Part of a small language model's weights: rotary positions.
Each number is 500 + 40 x the weight over its row's rms, rounded and kept within 0 to 999. Layers, rows and columns count from 0. Numbers have three digits each. The size before them is the row's rms in percent of the matrix's.

# q: layer 2 attention query, 64x128, rms 0.101, rows 0-31, columns 0-127
# k: layer 2 attention key, 64x128, rms 0.106, rows 0-31, columns 0-127
# v: layer 2 attention value, 64x128, rms 0.0813, rows 0-20, columns 0-127
# o: layer 2 attention output (transposed), 64x128, rms 0.107, rows 0-19, columns 0-127
q0 105:548512529569543507490419517570523514500488497555480470528501535480556618467468527524528547583461483493541576442547534512494519456509455526564441501562527458482494472546425488371544483470486533507456490549507536550469489506468478439523515494490518445503478513536479489520489545528432505556521501548478516494513487465498486475536446468504520525472607453483488525439503433431538567485511
k0 067:496496527551485550537489489421470521489506533499532491484465600483516478458489437479472455444456504429487520589470505474465531455508494525461481497533500498550513462496531509570470545547422456422498495489444464410497588465565513537529556494483497545486533495513520515400412534497483552370495545537478511493518528496445512510507483499484537457577466475509458509507487546555564466496525
q1 082:539492479507495484604442467540479566485491483518441486508458434537476534441515508502605572512521489501524527465447523452518521486528544509526548448557528551422480443496457489480541519452488477496513445523465471461502543486434493457496502544511556501501483565527525554556523423499437538596550476476455473503486516427455524474509502442512496444593572479466521482458515483422482563496498
k1 098:517497520567480518542454504532521556433479576547500571496505573463505553454487551463454465507516533498527486495471506511461553495494437536546483466568567430544559464570490526493477538439439563453526531590445524536465469551554513571490504474504515492438557543516573510604541522519503526528501485560448530471442464452471479441447457499500524492511487513525494510474466496458546494467443
q2 093:472506458380522415491548493400505547484465498484499451434477522564525446532508489515503443480575489480486424515492446484480544520449573481460459511457470539458456510468574518507480512561529505463483533484519566497479470468506524498496456529461483518513526480529416497447538497396541508453498460495529460554469504526480510469473481586447476478531406503529509512525523566573433494529495
k2 093:510494475488516536442489539384497370501539474463515427503486447492528462464485494551499520538541533511516473555484527500552397536463448490510518544479494528446434529506483511563509479500429529480504520461538486507581526543461521450501525491482442507580530506505435536429487504549463496583474528480523526454519529521572472571485474585471522521436520503529574473518481464506521487559469
q3 094:525610473527506529526555511526483511468492493543470532460492458463426507531499477413564529440500525554488459515387471482437514483541549464552588440560543530497463505446500503485531501471582439492540602401521468435512524526505491512485506505426534481491502560485483541525502510486475465537510487478523531469565435484552514514547545459478502399520485502506504518548481450481519495489512
k3 083:478474491459425423523509541512512552498485519513543466528465462530486409490565494585451497465490430480559563478522517463585471502513578554432476453570512513517538465533456489472522506498489483473506520512517497456466540518471428428426402512474514551454466526567523484551569505473508510438448479429521422545473499510463531412527521492504444461453501514500514502486503515536453494529472
q4 082:494543581507473389574545485436488499505555487491523487467547506537440521498561426429582460556536523555477543495528487454537461498430467529500494487491482553516452510490561449534489464510503527519505457546465486456458473448493552581460500526460478462470514512483445529436476442468526451471548479437498440500517453557525471501481531510545526593478464462568514447560494496542479465543513
k4 102:466496386498603502562428496597509535535467479532510471445535444540566498557469502526536530500531520493603464510499501532524530418479547512462446485464547523444520495486522530481452476474478572519548450523546530517473550536483491448507531420522481556468520499530512541537431565506499468556469477501517558449513514497479492524488493525515450489403533420443541520462502487530488506515534
q5 092:499498498484478518499454437473506471501528447476441483549553491529504442585444499489413506483519504535519521550504478353486533510607359490515531475530474461471483541486549551486484494500479523530509524432553487494493536504472498494485570497520523500487438516540477502466520422559485449474539497438548466423482486480521479574534499480429485442513452543500474524544420538488499496507510
k5 086:418565479501540550483493512492462439475481447514568499489524454537434517559502518451583529520551565523501457481450492589548439479488480515525431463416516524420502513455479477548534510510487532440497552477486436510466399548523455483468484518524476512539475489432495500512503431472457508494445491478579527516471513509546475523458507563519547479481479462608539510454503471499523497558443
q6 097:530551536450500519497522478555504453488428513513445479567430508525490532464497442519504454549449510558460534410574535515567438466567496510497536496481547492508518484508456468471447517480475576510458597488431510495446500470458446487533518518457467463515473535452514468513480410458421507534502446554452495511475530446517476455573461547521547474519501514487494544431436460476568530513452
k6 096:485452513524518548505482548489447573445567466559519540552519557569528531514544520504470522499480533476417538492403456564400498468542465535529458515497523459546511451516506514561503612525560475470524493549470467510484479574542532572492551468497523539518484485485494511542479489578502518461515517541477541577443477543500507498545464470426506551531476510471479550543464494570564515520485
q7 092:530475502430505482504469508552451533550519561483487445514458559501585522532502473487389457491530557484495505521498431412564515531532465516532475535500472502489504514443483504468528505529446541475475496580492536585463483456422434444582560468488471491459464444534454615453512514433516524581553518524497468449488498520460462506519475513467545509446512514540494538458483495513461453504522
k7 089:487502531548523538486536430462565496464525491464522521533484442401481446444477475501463511506574515502555530537523530515546479541519542489431544534493466541512483545528557359491539489502482533530566513475575500439534512418441510555498537484493512523509463485495523446455522524457463497494428491456578539489482512481570404529520500500517437545559535533507513529536441432462476518511485
q8 098:478545416500477539424499498433454527457565507492507571566484557496476567452498540512458456545453498477400575482537516469534501504458471470453459543471480455511496511493505505535528508542464491417490517446506529484496470538518515493492505510539497510529492458533515539516560482495616527434474488506500455528596538489486498615443512563551498549473479473509542542481531433532525439559469
k8 111:551439553503507523501490457499498466540505462496480517538540471544524471582489488457521526531504449470532493550480508541519491494542476419529448556510481572482493467489527502503533417517440487526503515400517495531564495472460542465470468459572534445599507505443429508462396510490538505507541531519485448411544526513487522501545522555389546545516471475473505549507446497428461531442504
q9 113:489513483536520512508465387434515514512465445503506594466478510526486462511496476527515356564496520533481529565465557552523468463480446453460502489504452424530439557526549466524471525524536438412533500512495456555527549510568541447513543530525469494513519458517495478531503538527473465448476475509571467494515481460526532577427536479582509467460447488460503495500466502532497459529552
k9 080:464542491473475485509505582493547495498568532486483462459509394441533470502531484533459483470546557566526483465538557550467451500477460514460497501513438466491527496521477461530446519501498563534498509478549541453480497402514505475478500457471474461476479543511474453483392550546419498489398492456561596470453477473494507486506525469530424544553547544466547508483509450490467423528540
q10 113:461551490425497488425492443460458533513523519491533460521482477514454492551498464514518534456526475550382430459396511485566517474483515536484482466526470505549473532483510478508488428520483449498493527487527484506500550480538493447569483469450537507560544459485498500491531431441622458449490543469448511540419463485513454484490448487525563550598499456467485420512522494474474496482542
k10 098:457494494459540540525500455448553507537453537481546536479471540483425480488535525495434478561497455482589486489569559523478468535474500549523566521524537468461471397547510481501474547493526461548537499602507555497587468550444521422439477463551487541491534539491518517458527488545472532464468479534508454490523483502507498500458586464479518438438558531524604504483449460509514496515554
q11 096:551517536497505579483460549594477507528490540540528505546564573484501504475560479522418561471474440481524463565617440444496455467536572464489512535479508527512491481500510541501462489514487536464575505426488516498461490468428532503477464538441507532468477518545450598419535524526486479512515502510544541614537520463466522517491507527479532504483495443517560543555523483532465493463490
k11 106:503491454527435480493542528458500503500495500503524454490518464480484521503401589530485462418483462502486497433452495563570517474496465560509482528561507458462509513561438476533544569559522470493457563530456469453507493525513435497402545469488529517459482478373564465474462503513552568510488463517504540468486486562534522505503443561496513511601526437501458541488536547485512505448513
q12 075:509452542538452477468533469525467498479548477539455558511483478469433532488497524535434553527430469495521555503536497531498541529479573530616532475487551474490493478496480468560498554487496554557536563439484505529435487516494494525493596469542492580443456528476512479540497475499504537541495567516479431519591528463478559469536448484418504489524437556491490541507518527530525503452390
k12 138:497435515554413484503486535485537479497510513552473551580461509515487568491548549474498462500395479488450499434501498544494502470509458516547498481553504492501589470554522572463505614491580490492426494436408505478450463498522485519450480505550536456510484535477507435495522517498550537482507520519466574562509551492469510506515505504477590487494461439538471570543548469471545538447487
q13 120:458435479525467569448513491518461561447502522501443526505451499486499546494551462587573524445463499484505558452543472544504455428504481506548525531501474512478488437522515518532516608477536426519408517464501544506429496494536512501541498424485525455540488451503510461544481522556488455500484482527415573459514502433480501496542430548499504522437528504481453522481453511411539490481418
k13 087:510496505482431499486495505440505442507539463523481492534494441498426487442473525573473587436430505455465562491586562529547545559507500540471488525498482507460404502559460530530534518545523522603430533558415495437464576547459445521484512555545460511502445560574498495512464465531464521498510520550540500540507551511518464538536491506542461486522480507492541508487566544529511498516521
q14 106:439485531520511484549571462549554566496443539553491567512501519457442553475477498435509495519468487503521538462496555480496557506454491551458543453535457461471456509500474487427526567544606500542526577468458463522510501453500413510488491530492490490494471563477468390547534494550558466526529519566474492545550471486504428521433540436450529478543519574531467482497539522524520505494463
k14 104:469519476481523520549570508511514469460513480451533435480490518499607465523496506497551478510489524562473433448528515536546457513483522491504480490490525507496515451474496453446502441440474479470524456474563525456517606511472536444434440493465539487528546465573497529464495514434492519483456425392518572404529496521468576462444504520566536512468515499478586436489540467441503488512511
q15 104:443542566584514498489498473475456422474530524459488501494521465443501474474596521453520537487534554526489516524501571491525515547516542623536526510539477469483509592437517501436503437496527540458556486553487483528500456472489461496527488460574531539426521459527493553490498566507537542486495491470519420479511506572496577471489460440511565521500494428547477509513546555571504497463543
k15 107:513478494454503555550564506542547448524459462435536453514625478519505480533418466415524513526463513533436489488448534488558544511506496415368501548433521563513419481533525422504543532499499470496450484513513497496527517424483488456557508533585505551544533486478476500491506512533464490513526541512518546465517474482549494556564479524489518518494526540497503480520511411455465505507462
q16 102:458595478450541545519475563446482506440482464402457502522504488499501531535530508562473464458551526496451562549569531442503462469467485437524501498495530510516471584469417449451488506487453513474419514527446555483480476530561439521501493501447492508525513448565476585538430527434495496526460530560521525428444500464491474477515472568549534486459502545519548483507513525505511415507507
k16 112:503410496494475491520526513416464503440488487547566543592519559564432517517521547483530513550447464531453544466489510539530558486539496537531478455542469412521583451508549511504569537509487470483499566537473530455471538501484510464537528468461516489529480550493534425578592448518538569470532497489456540547529526429464537514484445472491498493459502487481452509486548518508552443437472
q17 107:461526538479506579510456478492436454527463530511373516519530451401538513508500503557549537507449500490484555494470512520522510471549473473542468456532499479510527495465464522431479528401513443558466611489486484477480472577481477507526502466493520487456482486523497526543479478507480522414565488505512467481517480495520433460525576407556483420444540473488491545488463445457544516503566
k17 097:507563442473535453443562504513570414484457517431545508528535487579455463509486493442410496493534415562462534483526509470506545490497544514514517535501474502490471528504488512483529471551528478480599499525492562466529493425635445402474450532498435484492511480430503449504551533458491530524455502444504473528485541439524485485483496490496489456482524515457510535456541578505501500547500
q18 102:512480542549450526468427556503568507498499556509459433509493481531427496456522503546519539569516512456499406529457462512496572512465465480522558495526523513530513501477519471513492487528526489468562536427483507551560492519460520527439535521499457519565536490560514454464472467450514458637473422476429542501573535506489446465471460535490572480460511395463498534503525527480475505457534
k18 103:455506514462583467519445433536453579550552451465497446529477478503485491489472520580505523521520446534528548534461470516495492545472505525522469514444495560409477521545470473489458437506512545541496537503489499455494513484462445472450487539442505448573407585453514564501426481498462526554511485432527548432426499457497531496575465487496463490514566514550552531537456503486491477521439
q19 099:493537425487544494540497484502489433490478516526477507501465544539545476473478471498478484473476469509469517493541449547511512567546436505496540521493502477526503510421445525535526420487539421543458479533494542488562532497484491469508515507428532473415471467588467542594547471491486442472486491529482480445634459485500562525536490508435557529481475601487481492518511392463451495512550
k19 099:485455511546471510490552564523572492524454509504500505579537494467588475499479483506438481525544503468474511519464504516494505456487501521485541504501440476505616489442521469478487553478498511578489600428548525580512557445421437463530487481454469452474530421441544571422481521497476497485522532530535514530482504467481487444516558518528476484474569551492572579477486573498505467524485
q20 109:508389523551528463455482586565487567459483516407631509509520505474541432513477477505509419420510540531469551496510506505472494541569525518492495514498492449482427596498468501464476480444480475421583516544485512543481480512443520501491503457538497491563505533485552500466423469506488541487514438580463492472519475534541472471511511486522495550534413461498475478504512500492510460511485
k20 101:453503427467511542506470530495528474490488507484472462479542493464436561470461576496515520506487513517493513514457448503567539488487465506530436372558478635461461402484490440512524495466531449488534506464481528460575570477504519519566523534510514518440422455498471434501568509573519498502458552513431519473516544539513549500495516551467495515557532464507476503516528448466497495453439
q21 100:505528464543545479591434507543449541512508460519484470504499531527469482494518493531542530635473512541499470480530427520517422502474516544521548468459526473466490520551579420498503487498519421567493536573495435484473527511491418419484468452559517473506431445496430471536516529546412500473477456494455521514531519498527473548493472509500531491438479502470424465550460515429479502534490
k21 103:562489503490511540494528464492514468483510458484483480467510463437604525548507554494504520446532437516481515486459580492477546544484538491539648513541554500525498458560471534526446521508578440527447475465465464533475474461520558516521536461479510523493540501519480500607474494517527526479467531455505513496574527440534521391519515426511483565493524480558599486483502544508484502453531
q22 099:563460508483519390521455580551458444426454521599480483478536517525537510449543479474541515524483487470415505561515501611520492532491452529530427441463533488455477464529488539465493491496529482540441461527514543503542507484533445435587518500526532493477539508505566472414477567523490566560496513517496480478507479526540481564514507532497471590485535473487498546488553501506482536551524
k22 096:471462522539465503508504534540483467608523538485511518562470503452433447506473525479514529548534507470525411466501519431582497499536593533503551468463517553565554534514541491480499566517531490432508495466483439493491502509543477527501478486502475429439470504494504477438432531583409477475502549507537489508512547495465501433487518472570487439443515422560479500492436503550521465429553
q23 104:634442514469560542569468519501588457452482532542481539541539535410478508484388500481466510526513454436475486472468546496471511433472523436487534495461540502469456548449482542549567455533534512511460549535504505455459563524515521491480469473547507488506550438481541505478451516476492518500515462508507533410489536491443528531565476465467488496574489502472451505464567550550506511453502
k23 105:444461467524495464439533495490452470592552461530536452448509427535493492583579539501482442514487494472495396548493539477572453465505493522539468511446435494512505517549492491470441546502468494486554502483531517528497471553468439478495537534535569409535477466466477440475624534497533520548499569475525445482516537458469490530472535526508461519520477503487542510483466477528423560539456
q24 105:482498593456476512504525514518491550541556483501471509446490477448536446560536570459481443503465445418469496501518523522530477546494397529596497540468496551435513581521560485611509453493568494529564516502476525489504515545520436474495518480548432460528463470353477496469522495456462513546469559511474503516555550516509512509485542491478510517536479493467475486470490447476477516459482
k24 108:504529502516486500467504388508543484499504456424545476500469592565503501507568528561493477531495625488479463542458460493431492505484448496463575541426503536489435431514491521540473496536408489473537551479518470469554494435545509485499467488439508554438545535517528468477557510583512510502480521475484490487451480461470461451515537497557504532560537476544481488541450529520464570556511
q25 108:494564539496452533461443580547528507554444475474457472498435514459473575525450445460507509469536516532530495450560480480434430501573483513541538409497422513454393485536530492513526534472492464543496409479511540550487500506521495481497462440490465471525434473448448531514540492516511507479484525532545472437561444473543496489539583524509485412533503445430497494472451532514488487507489
k25 102:477570483529478521526514451500517434477407570512528510501520573517516514500538510503545503494502492519488468521555597541466509492368526495505456511531570448497500479495416478496404536500535483461445472500534554456529585502503471566536566482525540513465514573407567529513512568530511524509551551522440505522525519458541518468439481527475500476558480513518430557503518508458466505483506
q26 104:432507476528544506468444498507549446510507529607444436471471513466530485475470557541485519545539451388510482523492524522515533452501521497435501551484501544496542512589553450487514521555502519496502503488483556535525515425538486454513511483557482459419431537475596557503444607497525503513480444582481475526535494530536495431522524469482544486494546499537565493547524463459510445488515
k26 102:475554537546433511537449539485454528467521491498538514507490562488473490591427440471450475445444530551506537494495481483551537538440495454524461542568567460474509490505449530513442513497517460530468521517478457515501504467502561558454548544436470507532539544504465422475554488479397534556468597418468517482510479463418474554568495477511534484484469457521513572481502523527499467479549
q27 110:469476481509409519489510534436538496453457600382460502479485475526556511501525471474463477523516515486478511575484562514503506523405513527484557541458510440529522513526495499487434461523544558496520419547518557427559506483496459519427522457516512533529464478496518519562553492479563489451546548593554423498485468436484482542500528502497449504437447469527455491515450475506553536520488
k27 102:495433497511508500522522515509479477476438509570548498476526561497512512491580550495520549502460536455539509507521535488505553518587503524454457539511552530484493577501486539583502536454478539423512625481448497549468508450539500508519516505527484491504587465561463508522475419515510556493450482459401531473487510538493503490493385540556495405544550477445506559536496486504544497492477
q28 102:512496411507485533485552511473514418458460523539547530508460488486396480429523470469449523471523468485432549532537557516423478490503483504557494525547514488530565489532467466538455491484542439552534552538528526574469497496528401478578491448498526434505480460498499434519497494506535435513463522518465556566563499458505486474555489509471465419480494554547561539516524448538550458534459
k28 094:454507527459501510510447490467470520527478557490497549453421522572550490472456407514440457497407507490519470473398539551488509487483508574457499501449473508509463463410468449502453521490534464450427532477502521509570534444450503399542444479540506514516529564596508477418562476497489538498452487462574447478530514471468519491498473504511549511492507522544499464450486452498479504524536
q29 115:449475528502501516440468476567480439535462496521426530543524436546514482513520528451513520469527553535549536433442445514479410530498498551467458439480534431424467497543428519483469478488499559486550532468474517511512474531569495503524484585560555530474483549528505513516521444540563485544528529524470592518493496457482567552493487557508402544528552453458529473525492471500537549495564
k29 117:499547508480528485520515475440507460507493517505473419494590491520456492529524539531542497435482490452564507596526532473547522554487510439480555464458485478429570523414499479478539509527495511506442449532562471534563536516521510477519326467481472469428514485490474536551470549562476489482444517421549498553449495538546517504490492479520526465439463479471480505509488478510478436538509
q30 109:563574531498510442452472491392453500515537555511554486556520491575500512477524553554431467483517542458515412508464461489467543478497511520540518513512487540505512559495492469465510569534526420514433481498506490603431491528510522470463490544527493534478531527509488483543474448549528490405487538515549435447501487557494584558486507487570546479514457471486542527539579449494541519455480
k30 105:469499519486542502443459369513522410558478536458429558468559485515510534533492471497531506547503489526459526551563516511611516528506500468433543493460478430582579508507465529565480473459453590537508504496492505396462530513445528502506491508522463491561478550481456487452506489519529507539488521501545526553477480575470497469561499527457475561532520476525510518467432509494502461545466
q31 107:569482494529553448526520454557520413521542472505413526500484530489449478468555479493541476452454494518439424524452523418468523493536503464523510479483408533561542477502485499438490504492480498539485450499471470463486498516572499489449487501500550502588477487479549494424497415463437499518463538530536482473480476441476535491546535500489568497420469506467526624528500508441551478479427
k31 099:516517492458499489494441482483498487519422453479520462500547497552510468584497440546454450552574530436531515478568515519459422449510452522500475532479552515522510503550559499581475497484562532519545501421559521471536415512430483489597475494501492435560516561477505476503513457406541447474460472446491522475497490464477522514456507506503427502485544413486541449489479471534428485523475
v0 105:539539559478493493525483482559511484488496453594519465485458498544536447561461467561506404424518494507505509497492529435541500483483499575448432502453382488465516527550476536525493447451466426495554547518476466576505474512478464505457461526574546509510477554546490540440547499453550537531496482540494495427573498506530489508516433480554526454485576512471516561490539533530508552464491
o0 109:492559479454416490449454456477456455494512476460471488486551510480481491555535519490454492501556533565474486514465540421491491460523490573568533497537434456510463545517533505532470570415489516425491505495540517569415477507553460477491601487505480517575440484463484517486498454553480574487474535640556473487539449490513503494472508447510495510482498447502510503560553518462490530544498
v1 107:532487524538453495463539450477530485502485540516500462533488524500420416524463549497534518571454485454538557530501468430603539561483524434497508421434498501427502538529469521481541543436467572482472479505493497544447451491483500447518500414457495507470483495589507487542531479510527492510565492480479529432521500516528467557514454532502540502597543545581479491432492526434438506530511
o1 103:508453528495512419468507437488532499459506410537500533498504412467540497534522460526454482519476426493551532484507514501459487509513471531521500539521487489491542498619556510545439481430467501576575475423516431563537479542438480451495590546465498511542507482467459453476486412429497531516566507460514568563498489518508483478493516474555518478543497486561486575523497529507511521526425
v2 113:524481504558490505518470486469467548576483395447511486440575555489458498503565527446461392493494475473423540481511550405505501507524476523502552493487434609549521527567480526475467497494502551556541506461485545452469382458517495471526483490479516476486474557512557475519509500504442490459506454489507581510554474468471474514481536464521504496489534520514487519491421446564496451517455
o2 113:423435524526528486484471609448514526522477475489536487444596427510517505505551512590446478492452471443483514450484483448476462452505475508547506519487559549488445505503495538507558478488467431507476482509502488492488573449523518538493530533463421531540436497505480487487499465544587560486558482597516544467451495552440451562567489536483487447467437486487512521460491495479439473451479
v3 111:520550481476494432515498419469504454441542437500492476510464501509458507544560512450521436463538420430596568465472531478489512579519442529516503508481631546461464501514425470531493505525403546483565464528494517565534521553531494546513520505575541552477470445537490473506471554539503515488547493499464486499467462523470483532472483492510461524469476475525466477531605500501546498455535
o3 109:431491500487549494458473489411468481503482569488434425561409512451546364534507452539480527531507420450507488450559477488491518463530440522498482485526462530530500483471504532518519532505479475496492465559491465543457463525492457498516491497481564418520467450479498468475452478476547425465485489537464511481614516490495438558531517489536478465463550530461544506493543521438546417495513
v4 110:508395478477519504483580532573571432497426464556524468513498506579548513518482552471488470459516460519586505488560514505527502575486499469514583437465497526412441445476459529464527499508486538529452531482481573514523553508481482484512452533467540604561492501388444471462513508455557452542456456469502546471520503533521522491503514464495461530516491484502488537489515458478475490434513
o4 105:555440468436514527538478481465466539508499462468580491578470474421466536472458454451445496512507483514459520457521484451556479487520455537508553500549522535520558529565533471482447468531528502419529492490469484503462467453487463466497540475482505466483320477507471472487497535450524452526486504556487495536452535438509464537472484520470459434443441491548535537502483415450490458532532
v5 098:498444503543481560536521509503545485521506500368465515557526480516494493530488441427395514563450483545496542478545479560490473469506545548535474517470439658440501485458488470518466499458470422538512456502480530497445469453480479533510458491477494464523499459483488466447527438577495484473504551515479430464511483543481449482475562504516479512501517522467464520470440454504496580497448
o5 100:552498510460413496462535556544491505520560547481499517557557534474479555493506477569493492520493525511537520556477554466456490478471540423387567471534488526449538528500504472538534467459517472490558512476521471436484492532502524581469498557471490521518475447486430497436449505529482578513411510466388530454409545443477478440517479509475509478459512541517507459459445514486489485446456
v6 113:512450459506494538495451503588456528489489458465515475538482466491490519453503482451471527461504392535434512496536479471522525473532568474480572510440502531487546527561497533467462409523496516527462493504497541569537480524480482467505545451550502561390536525477505422520413532506527526483472512519490540477389535570514461495465510486477426540417523428511543448468463492446548502497496
o6 112:438450478498505528515444516497527445512527474532520467565560509517470492502428467549459516458432485521470548475482542499450493495483480518433479457467544449531468508542419569546426549540499518438561501487500559543507503500499495488441487536524458512473470521482595474453523532485491499491585413528521471524501600516552470472478551460477489558577451569498569482438453510499518477582497
v7 096:499530440531521440494478470488532513457445417533501487460545521490481483452561514510496491486449454486514535492486556561475506478531471504479505463553521463499501504476530469532433489480460594520444514460495525559509574491513592515479536474527512527545499487426439411506523502449401490509476405467551472540545549453543489515475395511511485400549458531489508472528521454515499442522424
o7 094:532523519544505496531411473450502475486486467538527425592527493480518528445533478418522524496562450478436502473441452496495519483515534513551465490479545561552581551476583579510573439539497577433499483535484512445540530434479551523509488445538531497483563516489510483518502497568547490506504472480514475556554481494532450525499507482498548440584544514477484578481559449485462474461533
v8 106:497568501507465514423462468498475536449540540520493450480532465453494461510509534520487513486473481472542511517525502538524542579440486527482504545477498447503488533497501515504459501439457407453442463507503539515504448452507458523462498573474499506493399409486483525530439502524517471579472412502429566419564496565496521434463615561502496443450487530426505492475493512468468494503463
o8 101:552465580510424454490471535445469469510529520455513518537491577537478426466545535477459489491493469428484424469464540441525530544448553456586481527501479464492510491450496551553493454448503548539564431417475481550485454500485508514548545427536519528520504482442488511524510496451463516567503480540451523458448550495408498474540497543523468476531499454444575492502479508492518438532565
v9 102:463501466482477466480572530537459593417539463490468507494507437578469543543452493524425614498483455589543467508556517490525479586459449453504565445511467423502503491534485556471499504479482500470509531485477572540480510533466452533489501480517512440527526534498523564509486457474541474487480499462521500515508453543600462518534421522543554461529525501470561580514462515494503485516546
o9 102:547536485499556521558427525531449518474490505488477485456534506524473492565487463554489494538476485505537486464446512526486511472498476555491535457502462457464502475445489468533428508462508510496511423503467501495588437488564446549547621376537461519480483548513509511416444544469498542492509526539587507530489493437466533488446472502533511495469488518467468615490437430542525500479452
v10 106:450460436351527518555505395500515387519491466521434482494450520539539504511471557521511537519537450538476558538557437493479505534566564503593535630457487497523513523466516473478588537518456450478481451519496446537514492509455500528531477491496533497536481493512478489496443514511489494501484490523481503526516524522521504479511462457414393474472504499470480541496493531497511485513503
o10 111:523475547562474507502527473475506547488519513533464518507451536521525577470465464561509476548481500511476499407559535519564510485488557471466527546521473507580497489515524528457485589493488511447637502515372560510536485479504501530450466470501527486496477530533462547544432528480539456525419456488543511560535510518509550447493458450477449484460433495530480463435520520508473462534420
v11 098:503499470526500515524498457511517518500486466523440550503531521573426479508572486519527456528534499501571536475484452478482611505583562588463487529511502516434530549437463470480519494506474523533432519500504420436457478473543478475574473547487456433498453499375453490495644500544553487535482552499483505478528506457516569542478469494493482520543556475491502535503505509502531503495526
o11 093:448570501453524503456472494493496568537476475509471506487443476446519517517518452572480469445483497496461477457508534490579610431478490518431506531541547538450545541468560505485552444534498519506513542419460505555417558532496514485492468577538499571497530513540451510564549502559473452526450443485471517475500442495508554493424460498550435512471527518482496476501519481392456534496495
v12 102:453547495558531543517497534433562484528557491473531505484529503467479541520503481489482524561484428514461481498522514464565506462525514574500543444497554490451435558492518507524548447543452469583398511446471509531505574506512522474539569509461450507542455458460444587492500435487469515513539592545473460521488541466533464430489424526528484518447553520483526525493494545554577469537525
o12 103:453454492520452534525615574479487494534508531514470437545521480409497513531521468481491475500498451542499460469493617500548515518489458543445482472506498473496503491470576388529499408532478526492529459528469537429525512505505447481471514516514484547488554488551553509540577494510499503546491481478492472537581609531557515531475490538489570490531556514452485512487496562552500564453484
v13 110:521513523528478483479462518471438531457463513505496445543495478550485455509424508445506473452522541499480495497449474463574506426528517528523506510451483489488509562512502550537545451481588536514486527477480565522525499534488501532490490456459445448541506529521491436498549412558364535501475490545514459537463462501516514400495509518496427585465514563461374534450515489498517450492543
o13 112:514470424599460482480538470507551553477527460486506485507530478574498500471450455494461534475502428504546445495498553408548459461537448543512513481500542460479506486507475495523487499414510524468506536482514562529503524531419468460601492555486378501536490496464551537498496512449496584499429551446458521489518468502494505463493575553521534487540494507502525517368486507479541493487479
v14 113:490456541483415543547470588479505471477544609485470489491464517473474473461536502466583522545522490497472524512604449529443479538530508512487500511419467390499535495514520481503482447455492503482471411474519539451487590527492504490506418484462518483568467533511421499561502473554531480479528572526510544428497456533539528498457512562441495513558488503474487482502477450527525479534445
o14 114:488454547493496562528487499589488500473502574526541502483512564372542395487487554556553542543432520493562496517547501530547495459453552478532464465483528441538545517469445492461511446435576500529537493499480552487507511508460542473484523477481503553473519438501542543463523452469445486476493493486511504535520532531416534503492542569469487518464466421546463502420509449514498454479432
v15 117:483502510465497447493436542491473465496511497491497471473523431555522521538437459503499490473443486530514487513507417375479551568434533470543452421510552487484526489512421502514580492466502535439454537493530448504519595471472539473515439505563499544520518545499482561498493506482510490422549536469500507550495510590435491462481575514522493539564459494555477490535440581495483493443527
o15 110:499490529474482463494409451503425517540507470436469538516406483484580516485479450493512455522424484519480537537561487527483532455462439494483471532460464436529491541515438418485534489551507451542448499536484442482532482486550515432490489532539431471507489439545531460504496512384455569531492518536515510463519469455490482493516598508481566481464421476530465503527523539515487568568506
v16 097:470517493508516514528559486535508443505515498472485521499525566497518540522499480510477526553447589464456491542486455478504445499574495516535473404511508508476461491445486529436490572526423479501506476543494465478553522520544580519531437562527455542496501578453525412446451498534456477430433506502485454384521515513524463530459549522520466481498394508464475529466443581525488554499492
o16 098:610556381505567513496520491490498438471525533484488519557479498426480582510475559509452484563402536495487531522517494484469508516445512488461537514488534512488395498426524534489515514529532514488518519435471493481596483436562508541487491568402470497495534509511487469540526502510472454546418550486467569524480513520557494529510513486495508447470499512542480538451517540474497528509583
v17 101:570595478499523573505483421501416453479496544463503487496472520533520437520436456470532538475464573487477488457476489486446478418524503522488541488483441487510488454505419502542475550464526443568578496494545510524501537560496506512469525469444491443503459576501497488423384442448504446527489534505542478527532497451532479465561485533428498483561467518504539484493586478499506486513525
o17 103:603492495570494530524508416486497496476518544491534488488543521525549450536466512504550395474497473493460540554557519490471566521489490510584461468477515559453548495512482565551453559400467472512488488502458560465489475549466480499418499494549494466437554514457516555530433480523544547455489554441478468481437482449473513503489499513478483503491489454545536535454522513566520578463577
v18 108:493487434486488589517460476467529593501487397513454560480498495564522537438491525480463557547445516475501508506491472426453460513467454454506472503582442529500519507482519514518442482520466507504531504493493464519514503486486426539537510571466546413486506543583411464514560467569509472489506601509502521497482480584495422452518441493491528469463509539510487513577533551556502496531504
o18 111:469534512556527543496500519480413565496502538558424460502557582493538495486508490582521522464502524516436492540532539501499503400446417523466510536557444529425496533441540472477517507482512422535481532503506450453546514494524418571508510402507451506493486482467435480492523523560450541459501518536518486567518416512475464514458462486474517546523464541479411517450474491494503470496545
v19 101:560505514475470459458465513561507487489459459492541494508486423527561484557478456500467609476503435527565519481549459519471504542469529479491449577491484474465580361499518516465501509522440462463473497492505459519454456505541579446489429512571517515490492487512521475517523485493486488445529498468405526460515497431461458516460496416484434467460434559535504540481518518433460480490496
o19 104:547508564513506488427466514441460449467417501546512417503500497498491528467479533422411526492515479495510537528502477561438472449517497510428538598497470482614557484472468550444484461537504502487537450488446481526519532492470477452491473521520529497434497491520546513459432499483459518503503491548471507454423457421464483440508467443550508506470457428509519513497535553461499569581471
v20 116:517479417488453510506483391516553519453548539452521430567450489558447500550565490539515471428477515510446454503484511499499502547494496432537499453502511481476485436489454512474593514511478495471513470518502498483504516448536511494419499540513533433497499502469511598476448532487498507531520533507466416494529505518507417546512497448473518580552473575420510481528438523556582458549525